python train.py --n_layer=13 --d_model=448 --n_head=7 --n_kv_head=7 --head_dim=64 --d_mlp=1792 --vocab_size=8192 --activation="tanh_gelu" --norm="layernorm" --norm_place="pre" --norm_eps=1e-06 --positions="learned" --qk_norm=false --attn_scale=0.125 --bias="all" --tie_embeddings=true --parallel_block=false --init="normal" --init_std_qkv=0.0288 --init_std_o=0.0357 --init_std_up=0.0411 --init_std_down=0.0411 --optimizer="soap_variant" --lr=0.00622 --weight_decay=0.0 --lr_head=0.00451 --grad_clip=0.5 --warmup_steps=200 --schedule="wsd" --decay_fraction=1.0 --decay_shape="linear" --final_lr_fraction=0.1 --batch_tokens=[32768, 65536, 98304] --seq_len=1024 --doc_mask=false --train_tokens=279800000 --steps=4415 --dataset="wikipedia_en"
Each number is 128 + 24 x the weight over its row's rms, rounded and kept within 0 to 255. Layers, rows and columns count from 0. The size above them is the row's rms in percent of the matrix's.

# layer 10 MLP up, 1792x448, rms 0.041, rows 1733-1757, columns 128-191
size [ 99 100 101 103  99  97  97 104 100  99 103  94  99 100  89 101  98  98 101  98  93  99 104  95 102]
[[189 113 152 112 113 146 137 103 152 116 148 135 105 108 129 131 136 121  97  84 144 108 104 139 129 128 141 138 117 142 129 127 145 120 130 114 128 133 130 135 152 100 101 107 173  97 101 127 120 139 112 135 150 137 127 156 114 140 107 121 150 167 153 127]
 [ 76 112  87 142 125 151  81 144  90 163 143 126  74 116 123 123 125 132 136  92 133 153 173 147 127 111 100 102 128  95 174  90 139 135 171 125 178 136 118 134 107 135 133 125 105 117 159 170 153 144 151 124  97 142 115  92 134 125 114 123 126  94 129 153]
 [125  95 102 107 130 135 138 112  89 128 125  93 120 142 133 125 134 162 104 111 127 115 109 144 177 114 105 138 154 149  98 139 155 150 142 157 117 153  81 139 172 129 170  92 127 167  99 121 146 142  88 125 111 100  98 134 167 119 115 126 127 157 155 115]
 [110 126 151 118 124 126 113 131 133 137  74 133 125 111 167  99 164 128 129 133 103 100 148 139 153 118 128 138  77  94 122 132 164 112 144 186 163 147 110 148 139 119 133  88 133 105 119 137 136  87 121 144 172 108 102  89 155 102 130 135  98 124 145 148]
 [142 147 183 167 133  96 171 107 131 102 147 170 135 158  84 137 125 157  93 184 170  83 156 121  87 102 113 119 143 145 139 115 106 129 136 121 167 156 124 117  93 139 126 119 131 126  75 133 140 113 119 146 161 100 104 113 156 146 114 109 132 126 105 165]
 [137 113  88 110 173  97 116 126  90  83 152 169 137 139  82 130 120 122 127 141 132 142 171 123 158 153 146 133 150 160 122 105 138 136 135 158 128 114 136 132 140 138 120 135 141 113 145 104 145 116  83 154 163 145 127 134  93 135  94 106 131 110 123 128]
 [115 105  85 137 147 113 124 120 120 148 138 118 164 140 150 108 122 144 136 126  82 109 125 110  97  90 121 131 172 106 108 129 134 126 118 144 109 146 154 150 131  92 140 112 118 121 139 115 113 115 169 115 157 180  76 123 110 142 139 154 104 149 120 139]
 [103 147 132 117 114  67 153  86  91 127 148 157 124  71 101 139 122  84 111 139 113 142 137 123 124  99 117 133  97 120 126  63 123 107 125 159 141 120 150  99  54 153 159 132 118 142 126 135 147 154  94 154 129 132 103 101 159  98 130 138 119 134 124 125]
 [136 105 132 123 136 113 129 143 100 139 149 148 155 150  93 140 173 167 127 129 121 163 125 130 125  90 141 134 159  98 146 102 125 116 134 121 135 115 115 119  39 126 132 119  77  82 133  91  98 119 119 125 155 109 129 173 110 158 178 110  90 127 131 102]
 [108 135 111 158 155 176 143 110 138 159  86 113 143  93 107 169 117 187 153 103 140 133 114 136  88  54 145 123 146 151 135 117 141 157 101 142 123 182 128 140 120 134 151 107 118 127 157  82 115 139 137 107 154  89 135 140 144 141  84 129 106 136 109 149]
 [107  95 156  74 114 129 155 142 148 119 146 152  80 135 119 150 126 133 143  85 136 124 118 137 112 138 122 113 153 120 139 117 116 125  93  72 119 164 150 129 140 115 114 145 125  88 135 104 119 153 143 127 151 130 159 147 108 179 165 140 116 167  89  91]
 [129  98 138 126  69  75 105 137 136 176 156 132 128 133  77  84 122 127 130 156 142 106 132  92 106 106 133 143 135 142 133 122 154 135 103 141 120 107 147  94 152 129 140  80 165 143 134  79 150 116 142 121 118 118 119 143 127 132 126 124 128 157  85  74]
 [130 105  96 119 140 101 127 130 171 124 151 136 137 107  70 121 141 158 154 132 127 169  75 112 124 135 100 174 131 130 125 106 115 172 141  75 135 160 118 106 133 149 128 202 107 167 145 124 148 126 108 119 159 157  89 108 121 105  84 165 116 126  97 136]
 [163 123 133 154 162 137 133 115 158  93 104 154 116 121 182 151 133 161 131 136  90 136 154 134 121 117  54  86 143 123 129 125 113 121 133 127 177 136 123 133 122  78 104 139 142 121 116 127 116 132  70 115 100 111 147 128  99 107 101 135 104 135 122 140]
 [123 129 117 111 145 108 127 138 126 156 193 105 178 120 152 148 133 157 119 136 127 113 146 142 107 140 116 106 112 147 140 113 157 140 125 123 156 147 130 171  78 110 149 161 134 123 108 121 104 185  84 138 135 152 109 141 134 120 133 137 137 126 144  98]
 [ 92 125 160 137 127 119 148 110 126 126  75 119 125 167 174 122 116 145 113 105 149 145 135 122 132 131 152 100 130 144 135 137  95 120 110 168 139 110  88 110 136 106 103 146 150 133 165 136  76 132  82 150 166 135  90  92 113 124  91 129 133 126 106 156]
 [128 149 102 135 101 143 155 173 107 136  94 152 138 135 101  94 106  74 128 167 124  88 119 101 132 136 132 149 147 125 144 138 126 119 132  98 150 170 119  76 157 156  80 131 134 139 150 137 121  83 178 107 129 101 129  92 153 135 157 104 145 141 138 103]
 [147 104 165  82 116 129 120 137 101 161 154 154 145 142 156 111 152 112  90 105 124 155  69 171 130 138 135 142 136  91 138 125 181 164 150 126 149 162 138 136 150 127 138 101 183 113 142 126 155 144 121 145 150 171 115 152  88 141 103 158  89 132 153 176]
 [ 88 144 117 126  72 131 138 132 124 120 120 125 141 113 139 142 142 127 122 148 146 123 177 151 149 139 120 151 161 133 140 136 119  91 122 144 113 143 121 164 161 162 149 156  96 125 138 127 128  99  89 124 138  71 140 120 122 130 121 162 132 142 107 135]
 [121 116 140 111 117 213 118 120 159 103 145 134 115 123 109 134 119 103 134 131 126 114 144 122 121 144 128 102 129 196 122 136  96 104 101 149 136 131 112 132 118 138 128 105  71 118  90 111 128 117  91 136 111  99 126 133 120 143 146 124 101 136 153 126]
 [141  86  96 104 126 118 141 101 167 116 159 124 131 133 153 132 145 112 147 135 110  88 106 169 132 142 179 125 105 131 175 125  97 121 179 126 112 120  97 113 134  99 145 131 158 129 153 145 148  89  83 106 140 128 132 142 141 126  76 136 134 128  87 110]
 [114 110 139 114 110 152 125 122 161 147 136 155 142 128 135 173 120 116 133 170 112 139 108 129 118 111 124 152 111 121 130 114 140 153 162 116 166 145 131  95 122 100 112 139  96 127 148 125 152 136 128 116  94 160 130 101 138 107 101 150  80 126 101 140]
 [138 152 148 134 159 104 167 121 147 111 120 100  91 140 107  96 135 156 116 127  98 166  91 112 166 140 127 100  97 118 144 161 116 154 130  99 132 151  83 134 136 115 161 133 123 143 104 121  58  77 105 101 117 151 109 129 144 116 136 118 153 147 109 155]
 [ 95 136 157 135 144 132 114 126 126 146 151 124 113 140 143 110 111 128 127 132 138 113 124 153 158 135 129  94 141 100 151 177 122 143 139 153 154 105 139 133 136 124 113 143 118 134 134 113 132 147 184 140 144  84 123 133 190 142 118 142 115 148 139  95]
 [108 134 142  94 135 133  83 117 136 125 141 147 148 160 110 137  92 102 113 149 106 139 106  85  98 122 133 165 104  94 106 132 134 149 128 175 130 148 140 167 149 116 150  91 138 118 112 106 137 113 137 142 148 122 145 142 155 169 117 121 114 132  94 119]]
# layer 10 MLP down (transposed), 1792x448, rms 0.0411, rows 1733-1756, columns 128-191
size [102 103 110 101  92  95  95 105  92 103 101  97 106  94  90  95  97  99  95 107  91 100 104  93]
[[120 159  98 131  91 117 119 126 103 141 120  68 124 160 118  82  79 120 109 130 142 153  97 126 105 140 112 144 106 126 131 115 142  64 160 121  77 109 126 119 148  82 128 120 147  93 103 158 129 130 101 122 102 129 113 131 130 133  78 109 129 108 151 106]
 [121 140 103 144 132 139 145 138 142 142 155 112 107 128 107 110 121 135 111 131 123 176 161 143 134 112 124 129 113 147 158  93 158 125 129  88 147 103 161  76 163 130 155 119  94 141 121  88  86 104 106 132 122 157 172 125 118 135 142 119 127 122 138 187]
 [155 129 107 142 113 134 141 135 112 103  62 128 145 161 125  98 116 105 126 152 102 119 145 134 186 116 154 137 118 120 106 103 133 137 160 128 132  88  97  99  74 109 105 159  69 113  98 142 102 179 126 118 100 126 110 109 150 148 129 105 135 122 158  98]
 [107 175 103 132 136 123  71  98 133 148 140 115 160 150 103 121 140 135 132 109 125  88 133 127  97 171 108 147 110 109 137 131 110 124 125 129 128 138 129 143 141 139 123 106 166 128 111 109 105 166 103 120 119 145 139 148 122  94 109 126 112 142 107 150]
 [104 152 125 129 117 136 184 127 107 138 122 157 122 179 141 122 126  88 160  70 112 107 100  90 117 127 118 123  80  98 177 134 155 105 118 106 111 152 166 150 136  96 130 158 103 131  96 111 146 128 120 192 199 126  83 151 141 160  93 127  77  96 147 128]
 [103 122 119  92  76 105 141  89 129 119 158 118 125 138 126 144 141 118 154 138 135 123 103 114 126 148  54 167 144 156 134 135  92 131 119 143 188 179 121 111 128 133 150 148 149 118 113 113 136 120 106 141 169 121 124 144 147 144 114 163 141  77  99 129]
 [150 100 141 139 143  98 161 147  97 107  80 110 153 132 124 131 161 114 159 116 145 143 114 129 110  89 133 115 152 147 110 127 111  79 157 116 104 118 117 111 143 116 140 130 185 115  73 120 156 152 120 109 112 161 139  99  54 127 133 128 116 130 152 147]
 [137 145  85 131 128 135 153 124 119 124 130  73 101  60 143  92 107 109 110  91 106  75 127 107 114 125 138 135 172 158 116 120 131 140 139  66 156  97 114  84 112  86 135 217 130 149 121  98 128 178 146 142 126 101 105  97 153 157 126 175 124 152 123 111]
 [125 131 128 144 169  93 181 117 134 115 116 108 137 106 151 108 141 116  95 151 127 152 166 132 143 127 110 129 109 128 138 158 158 143 118 137  97 121  97 118  65 126 148 129 143 131 112 158 149 120 120  88 132 125 100  80 126 149  93 163 138 114 124 137]
 [170 143 108 106 101 144 145 129 112 127 114 109 164  88 140 152 115 126 109 148  77 115 121 170  90 135 127 140 124 116 126  72 127 145  76 146 118 116  86 114 165 130 120 134 142  95 140 113 129  99  89  95 118  94 100 127 114 163  96 150 126 127 128  77]
 [164 113 106 145 122 138  77 136 108  77 100  97 141  97 146 129 120 136  97 119 116 126 148 126 138 130  90 112 164 102 101 133 115 137 104 137 142 112 128 152 123  90  93 104 186 122 123 107 115 125 115 112 110 120 144 146  53 131 136 146 124 147 117  86]
 [117 115  67 149  81 155 172 119 166 131 126 132 140 177 118 112  89 144  84 153  91 127 137  84 171  91 132 138 139 127 170 122 120 142  93 158 137 100 118 100 106 152 114 107 100 134 127  97 125 124 120 139  97 138 110 136 132 132 125 121 121  85 100 126]
 [139 117 103 117  83 105 107 107 133 142 121 144 121 136 114 135  96 150 139 115 105 105 126 109 130 155 166 104  96 149 139 138 101 113 136 132 169 190 135  90 114  85  90  96 154 106 100 129 133 111 136 100 135 129 137 129 102 119  98  98 107 144  98 144]
 [165 118 107 128  93 148 151 117 106 109 153  97 120  92 131 121  81 101  85 113  97 152  95 118 169 149 145 135 144 129 121 143 112 146 119 115 113 109 102  67 123 134 150  76 137 150 162 136 145 115 106 163 118  38  85 130 131 102 136 106  92 119 148 117]
 [158 138 113 112 117  87 151 142 128 136 144 125 142 119 129 122 200 135  73 137 137 118 106 155 126 111 142 111 136 173 123  97 147 143 139 158 124 134 154 122 122 139 126 139 152 112 165 146 140 135 166  94 159 119 105 116 109 143 145 174 134 140 122 109]
 [ 84 115 111 105 130 110 156 122 117 123 144 103 108 107  96 154 147 101 180  91 102  86 162 132 140 112 104 107 140 126  84 131 176 148 116 139 110 111  91 106 128 148 154  87  86  93  98 125 121  84 119 170 142 121 143 108 127 114 138 137 145 138 118 137]
 [104  92  94 108 121  75 122 112 154 119  90 108 126  74 114 133 136 156 114 117 104 131 149 117  97 113 126 155 155 118 136  91 108 130 114 141  99 102 131 122 110  92 151 155 118 129 124  74 147 135  60 147 112 100 114 117 152 124 186 107 157 134 127 133]
 [151 125 138 121 112 102  51 159 158 126 135 129 103 133 132 100 156 114 120 160 110 107  99 191 165 157 143 132 127 123 111 159 108 146 179 110 152 122 111 134 115 114 123 120 107 130 109 111  91 130 168 139 162 101  98 141 131 116 151 105 127 122 104  93]
 [129 136 115 129 111 156 134  95 123 161 115 107 107 138  73 133 133 144 154 153 113 143 130 161  92 101 158 154  83  67 115 159 123 123 140 128 149 112 136 131 138  94 133 117 109  82 134  85 119 129 116 144  89 121 147 144 120 143 165  87  96 127 133 116]
 [104 123  59  97 120 117 105 140 144 110  90 127 106 108  84 123  99  93 144 125  74 128 100 102 116 110 117 127 106  96 158  90 102  82  85 164 140 122 112 127 118 138 142 124 106 111 103 123 181 132 139 129 111 115 130 131 143 106 125 123 125 122 109 152]
 [ 94 114 156 141 131 144 111 204 127 142 133 122 140 151 105 112 121 145 114 124 117 122 100 146 124 113 105 133 174 130 121 150 153 135 127 127 133 135 125 143 144 137 105 114 103 140 121 126 131 150 163 123 121 146 122 146  94 143 171 113 123 150 172 140]
 [126 132  91 145 116 116  99 123  98 106 116 111 137 120 141  84 114 108 103 143  77 132 141 138 129 115 127  94 118 130 116  88  83  93 129 116 136  91 147 167 122 137 130 129 141 115  77 135 116 145 155 174 161 101 170  92 136 102 106 115 120 131 108 154]
 [135 163  98 115 108 139 137  96 113 144 113 110 115 126 121 114 133  82 171 182  87 104 102  91 118 145 122 107  89 147 128  86 138 132 147 127 124 109 119 127 129 156 136 139 138 126 120 142  92 148 105 140  80 170  52 109 138 114 112 133 150  87 180 140]
 [ 75 116 122 139 136 109 138 161 120 150 156 133 180 119 146 168 112 132 145 115 136 157 138 103 131 109 115 126 141 140 157 154 124 124 142 143 107  93 129 166 161 147 127 104 160 117 104 124 110 157  98 109 152 107  74 114 146 110  94 106 145 122 108 140]]